{"hidden_size": 160, "intermediate_size": 640, "norm_place": "pre", "norm_eps": 1e-06, "extras": ["capped logits"], "init_std_qkv": 0.053, "optimizer": "muon_variant", "lr_mult_o": 3.0, "max_grad_norm": 1.0, "warmup_steps": 200, "max_seq_len": 512, "max_steps": 9076}
Each number is 500 + 50 x the weight over the matrix's rms, rounded and kept within 0 to 999. Layers, rows and columns count from 0. Numbers have three digits each.

# layer 2 attention query, 128x160, rms 0.111, rows 0-45, columns 80-119
506511514474508561428517491509535525556475510493454564487528462455555463533514488435551477484483462464483494477490538518
467571504481471446472568487438491489506527453560476472538547578509555518528467495554483478528538437502493492505469507469
540496539553538500463479512494531500420446480474472486498504503470436474546528530505525573553488454535557501523433450465
449502483477541528468498415489447467486567475522511487512493453515564522504513482552475559534488507522487469526439497523
459481569502532518507546552488470540478540514530520504475503477444476495484523549465502507478520436578499475493501511495
549564447463444544453485540557486528470495476528510496454482520513517480488518496495561498513477523497518413516472511512
494427555490476508520475465526498418469522530513536454487480554526553449529467445496430529502498557543490505553469502533
545400496488545513546515504540529466500435465487547492499539560544456527514455499515530540505489471485510484505487473524
475434537509516469466510479504497512525459503503497474517502540463538528474507419474482484473525448545503489557600461476
498494510514553472500476558540513478466487487528545519560491419503517533486491493518526547467426480533458548521512516476
456535456541553495501450501472514562443561576500499508518515489513477472508519469536433527515475537504506522551507528486
517515412533530516526486461498481529515451498488482509485518465501516522561491543485561534457518515476498499540560515415
522549464570453472506424500507494492532521531544506528497533502538544494513436495469489479554504469476520531483455499506
560512492555512473532504536514495536528492437458524484440502507541498488516544429493531509508481492447524483525473435504
463518470534486501526501511550521552512467472523480497478483507566486465514495484522454563552474515474473533496495485499
475553469500460509452482555527514579531514511453532495475558521493527524571481515522524509434537509536477517460517432494
481532569488510508494523479491501535525445495468477517555493464504474481526501530470448526430474437491530491525520503478
477481465516447525523460402506546526529486562485501425493467518470529498483522478479521514460504502538450523511519509504
498498476558535533485522540506538529441504477485527485486488462463518448492556521451427524533528468537538542535493492525
494509533536413560464534537477584483449493488522429532494453464461498564470520485437526479415481511517556511513538525484
499519482507483539513521515459522487559491470477522518517460427571509505435423506504492520523543482536503496478444559564
501481484514474491500464471475445561527458449514487478437498472504503468506540469489458481482486551510477515483519493441
473513546553473516497457453475421501540532526537524503485498528518470540487525574474493476483476482477505453559507527459
493496521463491508522544488501508506458486514473531512544488514521471580467448530490510478480551530512493535516489481518
544494590474464511539502471474495516510539530462551499510430510528452443475571502458500465483467511430490513482479497454
504472503510446485531523515513556502522520475503484504465452547522486510505530518449522491563465504467515506517473446459
422508466486477519453539493489533504491487511466578466511563500493516486468535490485527466498498495435468520483536487490
454577509479445483460521527480498507539564541441495496505515438503517529537519512456466550462476511464519463539479511567
444500498495534446511478513566519460413554475527485496434483502522503497539545530516492482503461496529540558515500480531
452532498523536483510455499476445517513500517528474561490474478522558476533495521491531527527500495509469483509528540505
494446514517463491496544457494508477462515534518473518554498480450474572527537517464564514542490520540514516555521504526
557527500517492432512455509485510465546519488508588486469441512495529457516464507537516507475478453399495498552526499450
547571532518530462421539469532548612503452421402539641476429413523469548447566456395503462511473384509489453478421490599
564471560591461487505524523479463426547407384490465408461543561506429467473496468585460510510463527498558517405532435392
529556438382561506492508386487447527441404489536490539490449507528545443445534515621488549482510598566463514553366597481
564456461576498561589581578551486552535480617469545508487592551509429561433570550490471486490561456529476567480471454429
528373609578587452588429537506593514502494456622473482474453540503529406499489447532612408516484545516531629502439532460
458381551514470552453509578520507463420500528466616463461538531510455540564524383456469569515494550486429516482507579509
497407534516387511552436528504496461570573488488624489524606525569387516469473536481469543489527498399443426429531521573
423524430425570456540535513610500615528554518598505583507526535443584394491577526508518446575565483485463471613523384529
497442492454572463501579531620380521487532531428512483531456529445562419468428417380479505534524593455487453473443471457
547539557482636468487588391467526507469454572480459462591482521548493520354495452469396390480486494543438595515504518381
566561507479476585516516501463508515445549563449509587513451512429441582454495466493477513505465575386555459435604424503
455516487469461479532468522469575542525429462353562531374524570567547517465567412445418452523473656518489406494568444423
464426536386581501545518531391308348502490502582441465599463582594525524494404545482462603529458485482485464517560516510
522504547350481487445484425488531477493407541433521470415503398513569550542506399527476463446466533552491478578507525527
# layer 2 attention key, 128x160, rms 0.115, rows 0-45, columns 80-119
465453550494458502517504574483525497435453497525458520521506561477436512464507525478527510497505440491545467474522500504
481535471520519528480496488491554500479535482486496501476646485531514524533487428493550531531506482461459488434512508487
519502510512491536489478486508515541469528516503459562449487557433468492467535483474557526547538515446550481451487474476
512556509522505483554522512477519442474528530507561500516465480501582494506463474544499543515554496503486510478523498539
533468478495506555535517535560435512492438552519497548512472480449474528514483543516488513560491478489507534515447511492
513508500437450554521521510497539476526495463446429479520421483458541517509555502571501497541494521527496466482506497482
488514464434467531529527432512416540492568468490519474488483478479532479497490468516503481498553556512458516571502476503
537502447458485508528562471524471482514549472498527521492554473488485500510483557518540511485551472450527532420503493486
443513494484510465487490516487491493489468510467500490527495533456481560502470481499484449506512514482495469519545557539
498440494489509489480452513518421479466497541554511459474485464553500526469481522498470515524512461552525514520487587484
472535543530482428501451509470549507466502586516515498481546512508560521479492502492438482484465518488521523549456419494
564560437576462481467515474442541504533471528453515479487504492486534495515481500509546525552518487518499478459522485477
544502437551544500579496534480526491508544493520540493527508483536502542472517477470515531513485523447441425488513496514
540523428535472534522548482478517533516446501433507511476524477557534488525505500503498523539479478497496479557478483513
547496492507497546547479477501515519473468510538495525496492491477471465469502472468539545526493485523596423507457511516
591500390480525459514494511464466513460455500473511484446472489464483547542533544513501521505467551516531479554523495472
545433529475473525461524469511523545495492519466542488543488506478471510482506483479435517473516426479500528530497458513
474509481486518541508489508560526484502413476515480462494480499474493473449517469517477482505462463529476516531507547437
462493508506572524500537486487513505497481510457495542477483502506461553542474518446457504486574473472544512491439504465
570517500560407523499509542498546463494491496518502533573456444494473527462444471443459498421509490561535563483498498534
484506493475513537479522489437527468533512517535483511502466472535489560451493453492436485510542506528522489512514502490
496539489457470523455444507500474536483568531526503505493519509491493461492532487461502486450514520568508529454489541447
563502540455460464512520530483542484505536555502558574561556515473481485518490520489529430476545458476430473499539507457
548522513437497474535456519476433500525603495463518525528530461513516517541508530546442516533487496470577505466460509510
455488516489488463550467498520491510475520443547529503492500571525485515561543490448479475484528533482504467440542434481
530502533540496503517506479580496532508486507524527544462489544494479457457489535461497516499456497463499502514452472511
507471469525527557463475478455506446510520456515541428469511522517452518499481471529445507463507509535493532509491496492
489501486492437504505520556472527475502527519491477484487510547501502547538524448468470547421484496537488481509531463494
494468470582515514522464485548476489452501505515491476532504486477492471444500527484516502551487504502516520586535472539
559444472509496516555419530537475530531501519523510511476507466520526489502545533511498509436522502489468464427452505551
423462526484510447466542573547487493452510509551492567495490486418492489516525496511494541478533488561563512482522472472
548530538465479518550441482524491513480509473511553489501534491521489530530460463447504540477459507546474441510535515505
498630516601541571542539548533431563549497484583384536475563420515520508521461518464430553483380654617551488461486433655
612609493492442367493503534516476498671499468445438500596456395514455463552554478438507500448490418448541437536390544482
373471405515462482543564567618451477542458545596423481341430419517443585362391562421585433569540551435498486384570585490
608525370425508533485577452451557453461462576459552480605578403504357589528471585525507495423544445454498515460467499460
541453350522431543533419568490533483516548408420473569460472480498541381463408496572649367569549498558480560590495519459
528542523516483557439475561615498489530512497508513484531550586475514414516544483555519408518553499565528529557467399544
561662469582485570510513496346415464524493457511606526552443502553497597473419393511501516483500561436488548494420555495
420503457446508482584598542436536515485518395402480560468514534477519580548481445605485481694505494450539368634443432455
492527494454432467552480430480397561554598524467367551570440452549468537639556639522509530449575555550481410467497524579
443429520549543381469575481469522574561473536488528560562513506495521500413480564527397480541490481518464617540648567376
511617439534455528496437514538615459453558561369521552545560507519441486503479505423537382449523458419565451596606520482
438498532485469344509604448520440561532505459500510466497403468512469496360535563562553436385575477447559435462490510441
505407538529607549565461437496495537597498559459456615573556491512515437562456565498372582624543518515503526471505591347
451498550502606438550426498581433467494438505410527512634527518562582474432566514591531467463566412491371520565588534526
# layer 2 attention value, 128x160, rms 0.0954, rows 0-31, columns 80-119
372528527449569466407572542578452553429538570410609539604462609488455535635526473488578455591410510517440449439474439437
476510410463494554417569469454492480560451520521606489355448502435463434518519450546458481483561595530510470357630540603
464407557458524525494400698445374501453388596482478595512511453562544471548452596481396468522397447447533467532496587479
328468341481574451548463450522521669457591434522574346487498519477456415450584640446386589480535544551358584462466560442
501530480539449418513356437404526496517487388391635688539548366483545344396440476483490687561478606535559409489599407552
604595488590489581449363536701563481540515442659523516531496574577565501572532463478521513528606349462431438492386552386
510333435442483430513580492560653520538498535486556484471563348433393552545426566582473438532483690582509547537476507494
452510471483513550596435545626484504516491495377560438562568486508496501541578425440570489378489460556515621527514507574
410542536577573479504663649441568558442493493522497569440555457616474452460577425592618504529539551466552376441493578594
464546496474482520531455559575482479616545434498373498580410441492535568450570481413452630619505400514521446435523467476
427600390498471480443473513509406406425390595449602497483544584442531445528491313395556452582624603580527578459416514474
503465393468459483678501507498467480551415471378522527469525430513544541384496509491521525383568533461437476662417643424
407489447407529428605341512476446533505451589475356556416506453389605464541624622597471459598556402559451439493472420481
522494511580506566399439614493483564553441467431450594426478571445398455522567464501538405538588490458486644508496500517
460435418385511571502556622512400421603492508575406587520716308404493504504502432452534500459503548486461541616581293475
569436363638603467477496584499519416502377425539614427406614419369501611409458566502593485454465477546535465464528291616
469525405499461535443507510642566517535469553524349430396590415430485439416521502410528516632613631467472407451681585555
370378523588495635512390417658346477523518601471548497397376505505373416439474465469580396477551506404608484336550469457
534496453491499446474466468450621553464512373370509454525512569496359524427574443367448583608550566492481515505430505650
465592440508460582452413630453588433461537686329447479536508504631404565395452653541483543483482537393525415546458513450
482543481600467401525491464455445397469448449491364553606479494410488369321634433473511516375547452531459630552419566591
381409540582451519546617594500479560509487515502427605666577446592551457598544485535447514690572509495532445477481523492
425478429583476489419509514598427406593419525507704594530568560514651488464520427283566466473347417572452418440520608506
539373387581432473534456383584497456627619574495474374576403612345521539525642497426488480476365420459670612479462484387
523514444446684465434543342403539527519440586488550537620551468410554561454553436430572374477534441515646492478500575628
481415566480573574447431519482421506418519610496574449533563585544548518460548612482606342509558512537616341385513495593
529507504425391580551534463421434546420539473543549490314441379475416359657618535472509627390570492533503490460570533537
443499531367494369566565476561409543389482438624410492511653589543579618347371378531377481616575547397415519549449508460
559444464455465586585489493461506462541435430608508563562430487557544593421489511532426468471610484546443533439450520527
597548523485455543587479474695556444624488534607390592367583465502481604452612462539360537596443450462562423483581604593
518480552532384434577518500594507507569502454613660536462450385545287587562518523452435602498479404524536562462518432634
404539438638571523494478514414531537541532601609588493483511489415580458604529464500528503529452456500520451530672376476
# layer 2 attention output (transposed), 128x160, rms 0.287, rows 0-31, columns 80-119
644441504556491556556438384450466484593385394633402462416468363538555362382446591514558468429448491538503598504490629530
542453508589543414563519545578490472354530446501433545540547518529517572493528556454595500593474411491564557538325414411
551535431531457543478675409556571419537526352523543375538436614493478601434557434533568472441503546536468496489450365563
579426559510446510363558571534409374570423593417416536474459456445497611544419591565597518523415580432591409451552453593
508568584448490574472663470617525550415503599579353432559495653483391548651579532494563308432540360373443586577457595408
371360574430508476517545495484446564442524542368520418503495426462524442368544556481384451426410644560529617527577410567
556612474610550507459400518474329586443553455444368426522426577561634494484628403474585635485432420440393410439448513523
528537466582541467413527370397448379536488484604450544555507472502629545471483548611492460660513567460485359480585478435
557503456445442424459402391602413434570497491538528363585475521350484453538441407463431477445476566374472528643526441485
477523421521519559417418482381449483510509548502580462457541471627530504526416474568516421372415657485465601526521551406
665487567433504548569557479592573645539504407505367579431390399513565451585529688519582530468381359361509475527560478478
479616379572549534423529526493529559614570521589510526547429525516535371552489466495323505679455514521539482341438392526
569439544514454649435595427467591515562549407534639471581521578585411491456452501478588600389455624466580479386427567492
503509478393584423575634328423511458494595508504630439533574424552608530485434489568465531512568448471449449550536561450
549483460595478530528452395458619570430421504415612487486352680602543478432487528495446403527464430417439485474452681561
415544709364426491500444470462453539424631546509388622610390584605517413521544510490578440554546552454527439497470652399
584514599612412330545478535419379419416542457459632526607474597555470616555439610580501511479436405495533608513444359471
524549464426427524432670620349538478480511369543436530557662523477627506615505521470455622525479429612465589572463596488
429541544484571589521423525458332495583481564563561554538375388471509586553436582594576349499510421533478451507571605362
596415513429568458488544427511383636542420335534597490395482524461524481644501435504509442512625411644354542373567438578
496506383458439537530504534531503513552481519511632512464490564569359564685363521565488448604479549378525395467600444359
620613511348482521495328406608469454539593429479633363383396479487491488419425494559501450392325472504538497534460497485
618469625399551452595525510480467584495656466578302495396387459509492472600491520638404519583582621465518632570428447454
572659453439559549523557535427413480420521404510530620405569331598545487470396576562501552617679484491400477541475496576
516398530518403483574515588631459480557593433475437494327454509540495363563430584564521497574453669453298438570447505453
515496462546460493541512478552621486474420414494471563541417395532537490520395375566504679433488500542471600592499582398
374489577524575420440423553554597466593449547593506539686611604492504546357554561490581394662530547429472590500477531352
594592477613484582473430431463575528576459496347562502469433517437516448630660617472524507411445500514585422602554435452
355530478494537482487524457554473493397579523473475398426551577408495423513558433482633652527432491522513519529558454510
504518518441549492393442564364450535431593564450599437606527422537453412523395559474530444403620524484430653551339483405
550528419500579417513451483419553457456394485380408418516552624525614422470533429542610419521441590504556438589634565296
597523516338406511541460412501493511427477442421355594532514535607455601519469502589485404509458555481466568472509636568